config = dict(
    n_head=6,
    vocab_size=2030,
    activation='tanh_gelu',
    norm_place='pre',
    qk_norm=False,
    tie_embeddings=True,
    parallel_block=False,
    init_std_o=0.00477,
    init_std_down=0.00477,
    optimizer='adamw',
    lr=0.00249,
    grad_clip=1.0,
    decay_fraction=0.602,
    decay_shape='linear',
    train_tokens=109200000,
)
Each number is 500 + 40 x the weight over its row's rms, rounded and kept within 0 to 999. Layers, rows and columns count from 0. Numbers have three digits each. The size before them is the row's rms in percent of the matrix's.

# v: layer 6 attention value, 192x192, rms 0.0757, rows 146-182, columns 96-191
# o: layer 6 attention output (transposed), 192x192, rms 0.0746, rows 146-182, columns 96-191
# q: layer 6 attention query, 192x192, rms 0.112, rows 160-191, columns 96-191
# k: layer 6 attention key, 192x192, rms 0.0952, rows 160-191, columns 96-191
v146 086:533514519549492512533487439567528564515567530526510451501450504565440470553398504432558479432512562504491462479437405446502521446489511557486545513512465508431530472502514449542488594478513516530477594507448474462500569459565444498514504460507516501492523486481520515537529537565438484536
o146 087:542513467507512530511540467489555454446504510536513525489538465435561482517547462500503424541492433452459553492458541474447425528530479474514466482475530483574484433564484511507530434605473436427558489459521468543554419572471599511461433555492540539472495524545552479525519478453481504481
v147 083:476485508431445446525474464515470458520490524488549530602469518517508462493535421492539502523523564500504444475493492504546611538475490511462465506503445488487478425508548475486534536553512511542558534537512445425477493460481428501547563432494523487484484518471525517494545440465468501488
o147 084:493430456518452532436500510514518500497532461494477416456532450531513463556486497464503470480482424480500491551473523516517415526527477488570554584455563527526522477521505597483518493418495470483507465510463436511508555567525557524523441581460536585457501486498525426540455501565491474528
v148 094:485548543516519566574453574529492501470573536503508456426430529576469452459506464467502507348427538513475478459507484547515458513520502558517490482517491509458492466502443468528495543485545539464458562462424571501531538510537474503490450475486480516415541402438509520485505542495504517552
o148 090:495522432458446530447587462507492451484483473445516503547485494400501511517500495529475449595453503458596591456541525452466471476519541510510536554458510479554464543495538500520467459547496461491478417511558420473491425452544517514532538490413537482553469545585544500442514479458516482501
v149 083:528523520445524491485555477494426491454494585492492567426500489614509504452503432478492473512444494496496593474537449554615571425520471492473517512509473506514533477466560564554528468497545504515462510480504434474488524501458539465504455507485492505530528427570514511452495549470446515519
o149 086:547497543505429498534481579590474499576468437509437412551480478411454498529467526424514503562459525500482513466500550490491525545492493498555468474482426488512484491492471548476461471389486510562475450544493426487454566527498477521461468487518546520482526495430544428464551440473561492580
v150 080:517480486568509574495463465580532532474557522537591428471484514507500489469456568452516517511501522502492445462459520517505439544521521508517522485507486531468538460482460488512475577525475527448542465500529560496510532453570438507475544490528531511481563531487527467528531524511483502461
o150 080:497559479540522443508544503360515509482497532486542571484509529425539467511548459550496487550486397472475544481499496495486426405503445496424531511551561470471516519545490448485563474524462469504511503464495481571553373554491574498512481555468543536513482517505471536531480499490497447460
v151 078:506501518435498544440527502484556471490465465487531491499476546470487488593440520531420468513475475511516498520478515455416487510449517466537459497440482496491509575566500419441508432511460526542512421490491459492547478469549512518471508483553509499500525547363517527516557473533494430456
o151 083:429482484532566477548486462540451577528504570545464545461533462601490497488461548517570518463541486442479482499458463469491468537464501467476508487528597488515511454521472493542507501576550424537530570541506551499479450528456519420530452516531509485489499516579496530553491511488483516450
v152 078:489483513480431553521533536443480537517514482482516558531508495456503429486522587510561465537485476515501501482453534532556493502476475487459480478522450531447516525535480443484516523495567511488483517557441473459491457481469506502492494473514443480471457517441474493474528446457610512494
o152 075:482478460510500463492493497551503512470469548498561504555495502534476596452531461505482503483534533531505598499522501470520423588514533476496562584497535435508481465532534492593481538480484547475499505496487484430514580566486531524562494438396467507487540452587436570520366487492438481492
v153 086:529507533463500440555503496509508509512490494516525547519454580551507500510502457488403524490448564455507456486524512501495521468499509485515495519526539516498506481496540545521522542569516546455505392469408487570467436549518449507531587447502483504468507461472499503481443545426490535416
o153 086:523463500500459556442485514537457474488481554588461469440487508500492438539478464465542522487540463493555521569470460573494419417555444521497567500434496559411508505501475488489520463500545409505522556506541486469470444482504498450509478540449561440512483480497506564509523508519506449564
v154 084:498467474490565498483557384523465531476543490528475538459545514476496556521458525529587511558518539478503546469464447491525562459552478485460540513504505539563499490450588531562500573491574480561576550539445474537493539493517455508535513510492490527481473467537485498554464570508449497492
o154 087:561503473514445481522455579457525472512485514459516474530438474427565502456535512438485466430492483533502473541535545549527505475514503517497476482532428493456511490558416537513499441408505484421506511461491463500485510587445529525463431543457535473483512571487517465497542478448539479539
v155 081:598518465495539486449500441484545484466444482505486473502496514511441500559489521475506469510513442532495509513501554439467538520536516507490490491463487475487525510550546448519490477482523496528418475475504453482521527432460491513491499513510550483471479521453496472506568507494528500517
o155 085:475481487539510522526486476493407527474512504508506502518542482565545532470565516517510472529539494400473445488523469523516499489465508460575468496514551490519505461445547477478506464533489458531586491574520528508482461561530556511523513473495459539565493458527524488460466540456465511481
v156 084:516495495542524499525537521497507423511434524484599520534526512502443446555514454551502515499553508475492482479487466479536491542530499543521583557449544515458512519444508520524488417550546473468512436490519499589589455451454459537508505521518483504525471515583462508464475497491458499461
o156 082:544530475487451514496557488489441482571592513554507551464525565453528530537484490461494506551483551472362492572546501509478451483505433413428432414486496544407509500508530479454495529473495514504490464561516480477480484565517509456558456492463576469509489486482509455517533575542519488471
v157 081:518534585549466564523487548496501516526418483478503490505507457545502509561500428451500506484521523527502520448506520524528507485474493575483524507510458469490504481487469502511486505459575491527496567483493473391531452529478514510450451512492506539518501476440480457484540463492516524506
o157 073:428524478480457428491569483502490530460525485477501496567465504438527523484533525524466539540464478426265548492508493438481437572439498500501523517510505500509515478507523566531503562510486443452499424501497505490531563479554489488521529479551492556552497502527490503531455479475491536515
v158 090:522526502520537555500533510511465483559533509491516486441493506508473428512500522457488468487420407527493575507492432534480493529522485475495527464498476542474496507531451485527491468422488488500437536478521489499552600493515541497447421572477557480517518514569469514463499507531534536510
o158 095:534536522528480553482507516526503489442536480513493504579489517440534562498569522561442507591512549484475518447556536459516533521497510469523420473511538421507492513413589499474427447521471540511489480535473489533468462499467475470471501443469481540489558504480534458501453453455523517459
v159 083:521541465440397516534474544493473443534470508489554452560452520522473441494467463459523483563491534534498465507461519544516454561483487445449544450477399553485510493538436502423517513501413521479541530440585443445529485473583479490531517472512531484503516529467497492503477520461469537512
o159 083:437465542631499552460473460527516580507489476550474519516591471494507548578518505533471585556541471479483510538544470434495495459544463460565483521492623456510506454503532468421532461504562542576456457546466547529497445518466508469552402484497476513484526472508500521510566471540497494494
q160 068:553431538397505493470542448546507476524474497509504528561448551508491487441540522494490514408533537471481465514449484474471546537527465435541488477554457538474498471506484453473505466515481502476567492502528546454428507540402439507586420537461502492386548559481498465515516551477489478485
k160 072:569544486505561505499481452425521572444458486497490558539374507526449469495527536512462484519498526488553473545500483435493485482476473479536413498476539401584494514543524512494515469480560512525524496499503488472496413553452505479512461500470505527415480467468531492525500468485522399546
q161 071:471645481574502461559466560448465481521499574506498452513513446366482544488472392465548487510502510495518554545485518508545511506460548526491562478506472453499479518489476505478509451554514451468459523568530482489570475461586488512494508486520502491547478557552472523513478458533483531486
k161 074:494456520517466516480520569612479527491557534594499506445545517532503487465536502508513556451470555505469519507509554466480447505527449574533499554533481507451492470490554463436462458485414539535515541463467482535491509479551504488512532535474557443543517494516445513564510514434507478499
q162 071:480486493441505563476524553472485475478613539500388475520587380499555509507507461469531463540561486500520497556474529529459465583541506556422452497474466458525501464496467484466492505568451547467461522572468501543526544412568487493483600434524452486502509525500433481487442470501506541450
k162 078:434483534524480474490465526462518497497513475417509445508513444498486513538519545559498418502509460597450492529513486532526448530494656490516498533532497469525424516512507483520479489486449450511497535502562475503539476481459542554500452543538492541494528489522442427455454511511503543508
q163 072:512458513439511486491534430562573455470437441499509574528520499592538475553506554523440497515529494479490515474524481516523588454517479476551482546508537539520529490466559444567489519502462524512558487468490512492490456515448501476532437516456536507476485447453545441490523557459495463494
k163 080:487574462516554497514492452439532487516478432422524494575524512507471440506474455476507405508513477484525466536482480484519552471437632458496462497453521480506478504511443500519524509493554514424537520524496487463495483543485507576504469500490466580491496445475527468510499531592493488489
q164 068:490523504528459462559512521421444431553500528512469475464546439487547504534505538531516477504468467511492549497488450458540498544462486504468552517485582539384466537487503431562477469487531497527479524601513490465490433499521537536511599473484559512520506556510428513465452499514492488491
k164 073:499556527528499451534483497484461517485500450545550415451523449525519467501493562493499491503514487478509574514494477484526489553511406509502423487523510540468458526497423489444499440429420538464513518530474480517446512489474510516500493488486575503576551489492448506497531492477494495511
q165 076:522508463472487527536506524481490477474519504564431501580534463478516471476505478476523461548553537540553499550506484446427517524519498553461401468437537436522481440490450457474497498583510552446528551555531502481558509484492477464517558443487442458513576533447495438500438444450484491509
k165 087:465496515484464511511486533442496491496502498375531469517509457498487476539497556530492423496473472551499484504495464488541493515493666516508489497545521488504394486508478490506476501480465446511505492493580501523521466487450542597466482567525517522510507482498461413411469496552516518487
q166 073:534511435585518438421485477444546499509472509508486448493558563485502511561500410623575493510452464497494541481526508480508535419425531540516566509475503554475493527419443444509503522488509501499472496570502477552504579451516465518470543494479514514561504540558508518468451539479478565462
k166 080:503482474520449473545482471529432466522505487532544483439531456491474540537510525527469507495517483552515514501553557515530490546480453568460516510467473531452582490485515500468460602470489573491458509530502445582484503490485490462481504491543457576603553519556492500505487442437533497523
q167 072:498508528465473488448541525459451498526460529467472460463403599476479576544521493506540543539416510478479539511484490423519467532498530512494560488562505613447515555481514491479496525443532509572455491538473461558478549473481520551459550595485535530536511518523435569476486539556488533498
k167 084:554509502483464489521481493563511503519519502651476500478510504496504547475492502491536560499477536456476530460527538477488493528521308517472497454487471529482590566477481490497527487510501550521501478526469513497498547482572471411517538454511495484533498516541526599533525467457477483526
q168 071:475476468456543585496450523454466511472538553529477510450565395528553462446487553463495488522557489486601453525525504518421450581483465508432389517466509403544496475572468530519486555551519527460506488484488535484491554516473515456521510454489451442501548507507470447494445469550535410495
k168 087:434460497500478490502533516448506474500479506387546463513509470484508510530508520528467394522517440541527517476484438520568490503509662495505523515524523445506411480490528494545472495475457453494489514498553496531504480510439538594481455530511533492489526460495446418431459523533486529496
q169 064:530483529459463503490557547419463448511401559484586489464431561380404471465536501512508458460512516523516502518542540504475501527503513478458428459511521467493549521544468541563492428538573475528414516544516514456510540492439534510469505531479477496542509550523481529503523507540460492512
k169 069:473529493498470476520467526488453522543453511583589514517443544491529599493546496521517493469478536444580489461458506466498424509495378515516518477496503502491476507462497514555462504464516492545472489539515523529546507508528500435492491536386523445506472519517451541460495491529494461497
q170 064:444550506530526462552513548547472447512571588501407437541537417460555579499435483509512507607534465506533514539510535553479464501458528518485507512463484455553514489475476523414526499564488496497453494523472458558508494451585520439430579461500502495543456547578454478522468480508486473556
k170 068:515502488501449539514473540529506498522561526456521469494559424492552502513533519535574414474460497563499499498498497538462525492535565497480536515572516532495470416500522506502481518455452516508462543467544471545546518447593527528498541563543569481485489492517459506452480591497509493511
q171 070:491433490408507579534500508548545488452539546512461549481589378515520465476440559447465470510598515522551452554548474544423461530484492498434411499458526434544504466536450528553501540603524513491569515501498524491532475533540485457503529446503438484503562514481490455508446453492532415475
k171 080:456509505484501508507512526447515526521489496361519471533487458504525502520526499527502390518511444536500491488486452532556494519490667492517539503549518491508375473495481509536479508459476444485474500474573479529520476505459521584486457517527513523494511476492459427436446540571504519478
q172 072:494527437440521581515469468492565456462454469524487511528471436516512448501554489512516504503525503512521569485518512484446503519480476462490496472487491526535502493550530486488527578472463525440530492464498487411423545506500549531542356574502439471483622503488531466525502480508490490488
k172 078:473509485500515496522545507485489473476508501439491526494562523519473423484521460491499472514489512518493517462527472513571502431448569557479480485468549499443445528479580506488478486477597468535577518543538514504447532551471560573528512545459548522537565454469543482450529534506467463462
q173 058:538505499509481551446563487541472500595526461505542509559523556562480554539532533523567503480501528529457499533454440493558528439559491455572547505541516504470440482495499487454477451412488511499559472515540478525467582520492491529592353487440582513421505484475471457508517599501500497490
k173 066:553498535497523534451464437519538475491529461519456563471462505515495452512437524451439541509535490451394484511513511494462489488531355468504429496499407508530574571522498496555531427503525455537540469416491492424447521556522450493459517508515490476456521534536582545597538507497479472551
q174 063:494544538609485457454512485494540535518454506501545529462555503492434525529528455557539485439516487507498531444507481509539570417398539485513558518445479492522515525542511557541504452447573430560442526506538477498482415525570466511502421494469456504515468523528553498530509529519471474460
k174 072:511463490519543497524571466558482496519429504487521544537475611593481509512522470456544542438481512423469532501463537499471546464529425538503543496493529559484512446497536526535480463466486481502508490502518486532469509518565462466506470441432531535517548504541495489541504498543535489460
q175 061:511467508433519547486456511514485606470494527516446498567517493488534500489475527458490542530508518533527461554504505489436456537527499536471455458494469457505452459517504559388532512525436523455592514493439533476554561492498464477512541478520473492491527502481459492512510484519570471521
k175 071:510453491474458494469540533512504502505487590419491523450530468489508502501473453558454398529477489573465485494529457496538474521485549444499523477522467441526507511458536557564512514516530484506420477456548479491588499457450529521470533520533481457440469511495508486425500455516439510543
q176 073:529520529575531433522484459471438467470489578509491419484489520461508526565558468540481477555494461510480519497483526527489465558496512575489506541527472443538528528476571549539485503476484476538453517503474497543605398463514530472462535439534456517536395456599436546475448493462511566519
k176 076:478524462558520473557521505484433450569476465681549472469526445503508526464511471525514546483503507529532476545475523518474540554543403476537483520419481522469582504541482510445475483546455539466463457508501509466550508474509525436554507435522491462487473511498457565475556482455499526474
q177 066:516514479505527517516473481425456500485534445488558440424451567498420553472500496485560544528430501467500483475453501487519475502496509474474543538503494520442500541594479511542489557491504460528432482472487469467430519549488517536461495535485486518520506475502472544492533521536521516510
k177 076:456443509496529457505498482552499475511494518631471517489476497508539531461504498476551590506573519477513553452512511518550490510550328550458532494504469545495589497457574518513491494505497519514493445543484499469407525518498451484512517498492487437569519516536524561531529473440488548492
q178 069:511500474514462490459590590420478482555448539492475473496524555415567565516451504491508490530516575510508511521482461456543464485489503595486546453489479496506471562420471515517513457458526493511492484575536451515515507477428526520499554550462533507527544489569459473516478564521474559519
k178 076:599527546532466496508487531579464452489485522565524487509505553487472538584501542464495522458433491490463525514542501464476491505512343518569513467573471476494540563461472486550483451463484502540460536458515534536511507475554563445536504488441537463500516547531460512516492493517491452552
q179 071:579480493474535516477541454502478475485534475491547479457504505436516492461478525467461470425490523508469473514490466515539530562525479532515523495569392519454464509477438449503481572508463498463516470480541494479399501537402537565557470572516500495460534543476539509498481533460476554436
k179 077:552511517522558466510511484518527532488475500548461537528444531535451509447560537446490640560485538463459483520526520506451503500486419464588508503487541455516541535565478471453513522513566457544555464516482536480465464545466495452570481472504476510488508525497519511568471521474521457560
q180 056:492452488436570540498518472471451559497537506514510518453567447483639457486475528426426517498529524488497470500478521543482439528525466566463457467484401420491507502485456483452515475506479471476469433468488501532407492435490486477490566462526461513486466500526486478519535467463561524493
k180 059:489460491512508501463502489472574483405457531458502451509420495434462569523510513555431519536580488547575516575528503506504459460455514478523522552491487449535493469554514528479491511466561539487484497433449494543570427452508496494595488530526487434467536484533456468479456500458464491498
q181 069:511496495553481474562515492568545452525535546496517466519512555555445502477507527507528475485503489520517424427521432515511495447483503473525496512427501385529505468586424543540503454495563462532556528503506498544538435541496497511511434417473513499546471488533437466490503504481536388523
k181 076:440495490480500530536487509549475463504452530435547490515443533502587493527549539469537391511541458512470518465442475551498544497596562525495475504550472556501456417477507534528476554472505428499464489455550493501464432516515496555463458555544530476504516560442477427491503522568500524439
q182 072:537495464395498491484487471520553433534494479504501515582467501544531507493493556520511470515488505528519509471543452389452512469504448485546513471468530531498471439460466390527504529536525569479637518571538532450460524524480502514535462528462527502461634459453514458482484506463495445456
k182 082:507520528407470528540496527446508485503501490389509487520517498474514441520499543498523420514515475517465507485524460497514477485459660526485466492517507490486415494476525452513499534495506477480522518477517471533470458521499542619470501517530510557509534465477520413442411492556496487491
q183 071:524522466548547489508459543422456486503418476507565477473534502446498481501400493418465488576545513550511520509437503532518448544490533522473511487545513482475517536474527540503490478546445482438509390488535484489547484504430547516495584535575511540476459454547502568536478472506510594538
k183 078:479464557550515523470566606505514500536493542612515492459534498470465543459519499468503638513509543437494514497555493514485488485508368489519490496465452464435566543503532470488513453528522505491466491464418524463495526530518519495564561505466488414506452454523479498562526471524496537466
q184 063:499494501522527557503497514565488491482626517530386462491542385473535495490437493453469487560534446517522463502505496504406400573558496562479463477418488412522505470517438456451516518527516535482513540502430463456508496490538533483431601481511461502547561466504443467537525417466519443529
k184 072:438476486509475502540496532500531488447498524417496511479540470464549511527565503538536401505533440576513493522518480552510552525518607498498519545573491492542382431484507511470489544476472471537472479480556530489503492453459513555514501535567525517506522524508480475404454529471450540497
q185 069:464556518481453515540498543515492519495464585487474420467442471489595540502556538501468486505490504505512523534508495529482463547557491505510480465471445407577458544481489583507502484432514460494553562464482469505570484472539545491558421471499487501501525437516484442455516435533491515525
k185 074:537526484469488490527487531521480450488468489512540496475459569474517486522474540507477468526521518551465465532427510522541488539557526554505481528529468469484453541519475475536481436569455450525528521472494578492553535455474552493470461504465564425430498560446519536476558526503476457460
q186 070:510540512468553473581536480467450421504555565500464438480419510418485572462483475456505493567514520546518488585521543504491500611518504545458513468532493503523510452506474556426512534622424482456455469542493489531492581447473484461429532521526479465518498561588447518485463492511512535518
k186 077:520504494437470515528429561530487495528594555592483511442526446533529609452520495557566487457414519496481448452525500510436471525504491477520490533498523509515478546527517465489488511509492551535473499550539455523583485478571504473502556528511521426516458479480454567451525506462489489542
q187 067:475452463491412518411489487530497566485490484459500559468567502505536480540533542521487508498479466444509525449511551492531456525499503478530455503444523567496498542498522511554487444428532489611476500504513446488504553475656508493532557454503502534515493470459539451471536470539512464490
k187 072:478497526501477444453510421504506518463473495443450471490534542467453507567436513492508504504520412484456512514454528463517479582505495522472597500545418562465496584456491521520543439472486506524562493524431500460480546464488479482506496469507489597503552538610527516502442474523474552442
q188 072:519476451492533519490530503541447413557527557522438437495510488445557560499520541486484485538508539532517483579531476510430462587568476570472510460521417419570454550505474524514513499493513487478516446528547456516498506504520546463520473498504486485504546472599498486495458497460466517519
k188 079:563514538496499517540428526470447475518525508525532472464468468479537510528474533527479490493502471511526475504463504532519509562523458536546462550541523413516441561549477480512451471498505455558496456471522539530512504485462556456538470511496566409411491538481490522399462554471500467552
q189 064:462509509503510508524454516467494417516433474476555537534527589526483444533492471483514488493453495513483527504456489513527565460519525430504547532566537597477519533482562476521460429476468509496472437467537451514506542510487509554528471562488554499512454514507538565493518576538444513483
k189 070:539513509536533513448510488547508493493522446572513532496552471505471505474481477476529592485489548407475556482471512472490482511467371527486480463449477514456591568519481485537555497475569531495560496516498527499487542515518450493530513503464496513494475463523530531625532521477530491537
q190 063:461457498470595515526432513496489521466524544525444498483622473552535496522517512443507525541595486493509470565478477536456467506535520540452490527471444445537482487526461551499484503554423498482557479500489519552503524461533479477542539433541472504546460515566459479495467473494545561485
k190 071:456442481497503555469488541480499448528535510429494462455462401493477492518436487516503452551576478581459494519487485553555426540489599475478497526481465483520496534514527516573485498465490504488478510452531483500528491467465510554503458539572477507455517463527474436520488505507468576487
q191 067:476498532484477431477539476560520593458558502506432499495580422531599477535436442487444493465536470473486497488483522517502498495507508525457535510418465576514492485444492440470517485459495534511488545517445461483459486457528499469470626462490513502489494556466483437469507491503492486485
k191 071:471499442497527454504464467511545531441525460423515483518492501522425438549551520523486473497534465563449495578529506482452530551457596443539482524530513549526448452529436515402560491460443511499547559533472454514512514459453524493533445429551468642524519507495513521477483515505520519500
v160 082:498510517492509551481478478509503458463541419495401477439510506553503510510448519516531474512503503518487450618492512500447468507522485515484511528500484513514508565510442557499467470491476518572586566515521494499538536488526618486472434505498503532482522439408504509528496552550468466576
o160 083:495490498512481450417495429507481502499520532488530571544451493508465568482558499531515462497517459506553539419538503488545494552464628396545445547506517423508461451551527462492540492479522463511485509467501575474538455557429451500524580510466509495446556487529485494498472474496482501428
v161 083:473424537491452516486537511583530453499497496487494456468556516541532540468448510515431525434505486447510549492484529503569451490501513499502557510538525426503516421478521517510519439546546469499535407512499508523452478536451459490430505486500506488540432440520504496540513478543570517500
o161 084:541479497444479539435504552483511490559500421468525539466531486455475527478512611533485529524468537516579477515558492487503451494498511533535500492505555462447476561560475458494442495431458609564528485473509525463480562505477474477568481509413508494443586502449496469457487471483480413514
v162 095:504553503542509580584454478530551423484576481505493551452463538527574575405526477453527486448498470503533569456501540526446430498502536574507529485459525512478479490551442493461498504527531554599431524430485491507490462449561531482479525504489556496453499528433508472483505487447537437507
o162 080:477483508485548464500546537469469469524468509462451450525435530497501479508459505507457575515466495502242466476462502517483496545536507435496479486552480518556493510511572517522573538508513386502537457485565505503491467513499542520529517584591499568555530479519526545494478476507494513426
v163 085:466487508448507493402494545524476431457484581494517427535540527501530422560467484526588493561533484449508549536503502471441468487440522490502546466476454512571502510481537480482495416521511525479584492477498463514496563499509502489502528509489525507550522451513455486582473523487466483567
o163 083:550466542539477500464546463485493505552526431534456516500520494523512563520548587503453637498499531453430499445506475500558496534524448468500397498503542456503517542531484483489522473420437489536452496541558571463480542578425509463517479518556463554443493507480486500465559520496508435443
v164 088:503583449610522526512456448491602512567412464526524536551467471550527479473545529499453482455487496525516533451482506483511492518528497513547495507415536518496493419547533525485505512432483528491477487452493481483506443451446512499522458488499524505478517523476507434475516510463399452506
o164 075:501500506465538443568563497488453497499548563535451469445494508500501461476447489472523545469502539514194474526464519480487495553491484495457470473499470556520495543453522510518598507619527430504510495526518502505497474496572537487468545544622476537557505468475485544516479468503518535491
v165 092:508515450529503530603472443544595486470494508500553519459452511511530515488505468556512483512537488526514658491471516526447472529485521476518476479486495514529494476499482529562507530504477497548540573505491455525516512463553555471472456517469557501509500471406472473511536607428550502465
o165 081:494455538480504489445510530448482460499545511446451481578489484484536476456514541529457498484507525482405501468557499541512454527528503470517408471550498527499450508522541527469567488476532459449532463505522583501541449505485536469524530550589495543538533474524514519481466422511545559452
v166 096:495553474494508557561524522479556556491502471509552498534480469490449486467495429524474491502470534522500483494481504471498548474503523524488493457490515522457475475520511488501535518473502523464449571511493474414453463473507529505538453500476479489436524554394570484513516486481385482438
o166 101:484487509524547448532491494495461486481553562490428450486459483507534494554412511548518419556472463509506513469454523560457487610424515516482490479516458488589487539489495476509571524618483491486489519499554457549521439450515558493481546496601503428554474495553498500477397484540517530515
v167 083:555553519468543484571504478473536542486463518494475596553512440544557496487573449490493462514522504515475504482470497551513500510459495501486495515481514488524485504476527497491490445421472449494538638550467499504501481483474551500508440511500461511493512484402503487464503504460360479485
o167 079:467514486515480465495482473500438467527509530637506413472495488508537479478439514508532547529517496428562491518523552472494470543530470465477446550465495482539563510463525474465543525570545513450528507508489505503474515459619500468488586471506497428550485418567503499514471484513529532480
v168 093:514499522484535471524399415454465488456457493508567490484553481487475474570475605438506489542568503475500514567545477482510582465453503524536481524507514477519534547513446525537496523514437454435493474488497518518581578524465566492480511513518452516517522533633481547512451490479447550581
o168 090:483514515512468510472545463526514555486418514498526553476524507493435551460503438442512486414527472513569492518473519475562510467560492458495523529469472500429546457450487515441413505486538560466513525532511547472459507476526393500473485487492516488441429485461483496513566523559513465510
v169 094:552527445586507511485513488523493598503536434506417545523466431527511507473503510525452487492468487554505430445483531528527489524559482441480471536498491492513467478478516556557520551460533550480489477489469518404521452549515517481539476497500453509493507438384549468507520524433546495501
o169 082:495495498501496467538471507524474511511498530555524450509475522493499492507535501556546504550510552478242526496538477445455508556441470495484494424504530498472528508483464478494697500520489412483499547500447489507527490477462502465499545480553538480506491516508484558522460496523485535535
v170 096:554548538477459559561533475477480559452491457506502562529485449589464528476560542445484494485499490531460407505507553565563471500446485527497505514508506495493513472470464480472493563476551532524497563512555525441492390509500547479523473468503420520485489498415543494507501448476498467481
o170 094:447485439510466410479472519535482473522465546475526447429479527454561516534450521574536472596465477442477560467503519480428510522490560454448452523531562444441518499528548453541556530592524484470518536496473513509496539416539505507559562526450570468523490468550486521510423543551453494526
v171 093:480485507523459531488491524556532555544485438513544485503530453518546477469474506531463529466452473496507561445426510538580493516563491489520538486462502489485486431492490497583506473415500471542596474481500510464444505547439445517432443515492540489482414442505470473552540470551473495467
o171 094:531468471425487534456514510436579448508508465504529496535499522478500480493523597523496542520484548558497471497561502419504456524467526543464469449492505536514438561499517454507576515493438603507519473509489499506483515484510501578533523520462466515577596521414527450444526508457503482527
v172 078:475463483542461539511598493538508508544586438485451526507487464462516519501506544555451532459501468537498462470509525501596465514566462512464493478569472455466516473476477519537484543543517491529403450484503497468524415535465475505411576483523442515396457533537514490479496473501537473510
o172 076:543521414518491541468428549476491485440514517467542526515514551501503495449449420481523462505493523526504512507557472513416504469453487510514560514476546505470492556512464526480495539522484521544519525454474450455480504427534488484533472482398494480554526590504556535521443514484451566473
v173 095:538470445506474483582422457501514462492512482522477461469424522510444519392611517505546502472482521522487539585525541440482451568471472410415451506540495507520515479500537528555482595509468522524506527503573500510439481492511499532571526478513484491557461463414545506463497442500525537464
o173 095:457543492501464541430549515526471506462539547497498546533519521417531494543504472439535441548524485503501500535551461564433483415576476466545492457573561477469462453543504505506580394566600467511504473539452514486555448473508569389495500550448519497417492538528441524491427501461504538505
v174 104:434480461484504442422518458490423459472528595489465477548523474464590467560478544504443506531509479472500509486494506488458478476515489488526462497480506520498508535590502518507513507463546518446499423527465549556531531493494484474561559513513535507474576542526495482489495514547511518565
o174 097:557426546548534468603453504538503519498519497542484530485448521506446500524533504487509446429493523491660460518491459488527589542464426536515523545493461537538507505465472506470427469473469473532429508529498479448460417572472510468415502474507530442485511505441506495559617506471514445479
v175 087:466469535426492541503439504508473494384527510497521470500494543526509472493450494462542493523526502447490546565529496485477492483448505522525475500493510485543526495563464489463483513590516542508511524500539519517502489534561556473511505447500498490565508474415479511568451473495484524548
o175 091:513456525557471425511537471506487468540492432440458547502467519483499597596562573523503477492512426474576534420499476509557539534556577418518411529530500513484497469522519499530465471487492432478497521552518546480458531523412502521557541555517543535417521465513467472455511509506525415424
v176 102:526438515471451458553409480518453482489541514479466523410484474474547561442564558494463506499507432487510498520559509524515462517479481457530459501501507490512545495517505472520484548508565503593507486492519535508508473509472473517476571513525535506538424511461484505454511429478627500458
o176 103:466501487505445546447537585522478445520439498508523505535482539458478466533529515460546535516494506473493506530485478464442481455572413494484553439573528466429510457502511503532520414479555479502548456514448491482462532528517524463564448548438530498448575514460537522571509483484491460487
v177 089:519481491473477499535559527506604492461483600488574483531496559500408503458443408537516511554578528453525598523524474519446513480453528460483553479411504501560496478545527509472533522546477472422537539563462435532505461483519471479481514490447477490594531498523423478571478499434502513463
o177 087:498468545503516524505469544494465489551520452524423467502565426493588468495533570470450579450536483492466464495526476536516482499567457549529430459538539501485511534486480502479506496426487529453536490508524514442483554521492566494534441523622499535496468440514518551472503494537533507503
v178 083:520531548491538473500463512491437466493522530521490510494450508500430487422519550416529486491476515497494463481511494473487474454506502571539450513542486513488515512436448504406480481530505511542409534472538501547486510516483500499497511487540501512478529531516464524452492463560491533562
o178 083:461572492537476495554540415506533508498475483479517506483525602510480497556472375489549474479510465480478508508464535530554557514545541421456544580480455577431497453517484545543481546554525452492507457469503479494458526481535467561471513487436447556517453494548486459520498536464509494463
v179 088:503494510494488461493454424485465488428511472511463497400523567478559495515506553456435514475468518546509525557522510472467473500489494516503506506551477454530500497484421592490512513597529525539472493490554496479555474530541588458528566537508522520483506470426520524516475489505565504549
o179 091:516402491527450506462492515563483496480514500412518524491462513478436548483516503557499434556513474457397532476500457563524547537469581464500506481529563455450434477573480515536522500448556457510494475494496579521496501477425474493497497471508529503479483542509492525488511505522520484466
v180 089:445504415522521483506549501478517431460480580524544400540498553476476440563493464553527483566524553501493602532527509454452484521466536455423508468519461456535473511459526495525515493584447522378543517541507462479500520484560522493534474501479465481519609470497501495540440547463522511518
o180 091:550479533532517501431446502539498561466564520491472538499530434496539558496504547514436515487512515450509493486527438603515528483480408532577436454512543454524492542548450521485490491431456498516415515525528541493553482516420519412477504471588524500461401513573465517458516500498494508537
v181 083:490482554439483474460462504565447509508554487483449546458499460547547512497466509446463524532450480472514492495510518554563485511559495534574462488497480502483495497561467493488485446523538528513437466468501537490512474518532444478492540485520509504511501491564428513494523395531536535520
o181 082:509489467543490511615478512465543463534489394447482488544503554506438469533513502493559474467488490522568472459438484450537543510503540485429566554522477559483537519458510531509491555457476489519531490470477428460477535541476507603536502551469518490474536543445558457522562547534479501477
v182 097:496495472525453444513504462478513525488485513492519492497491493481562502489547530540438487502497450525515513487533523523472458532501502431470478498468484485534508467503527534577503550498573534543510550482522445455560475507520535495503510519500473491536446459374551460498503479387623476497
o182 082:514453492537467501448479577534475458488510553516481483524486508467510522523522541536515580571527548438272529481525490497453495515488424507502485422549529461476498522488503469520633442437516441514492494554474540478493480481468526449563516518570520522514513500533461558542480477502468517512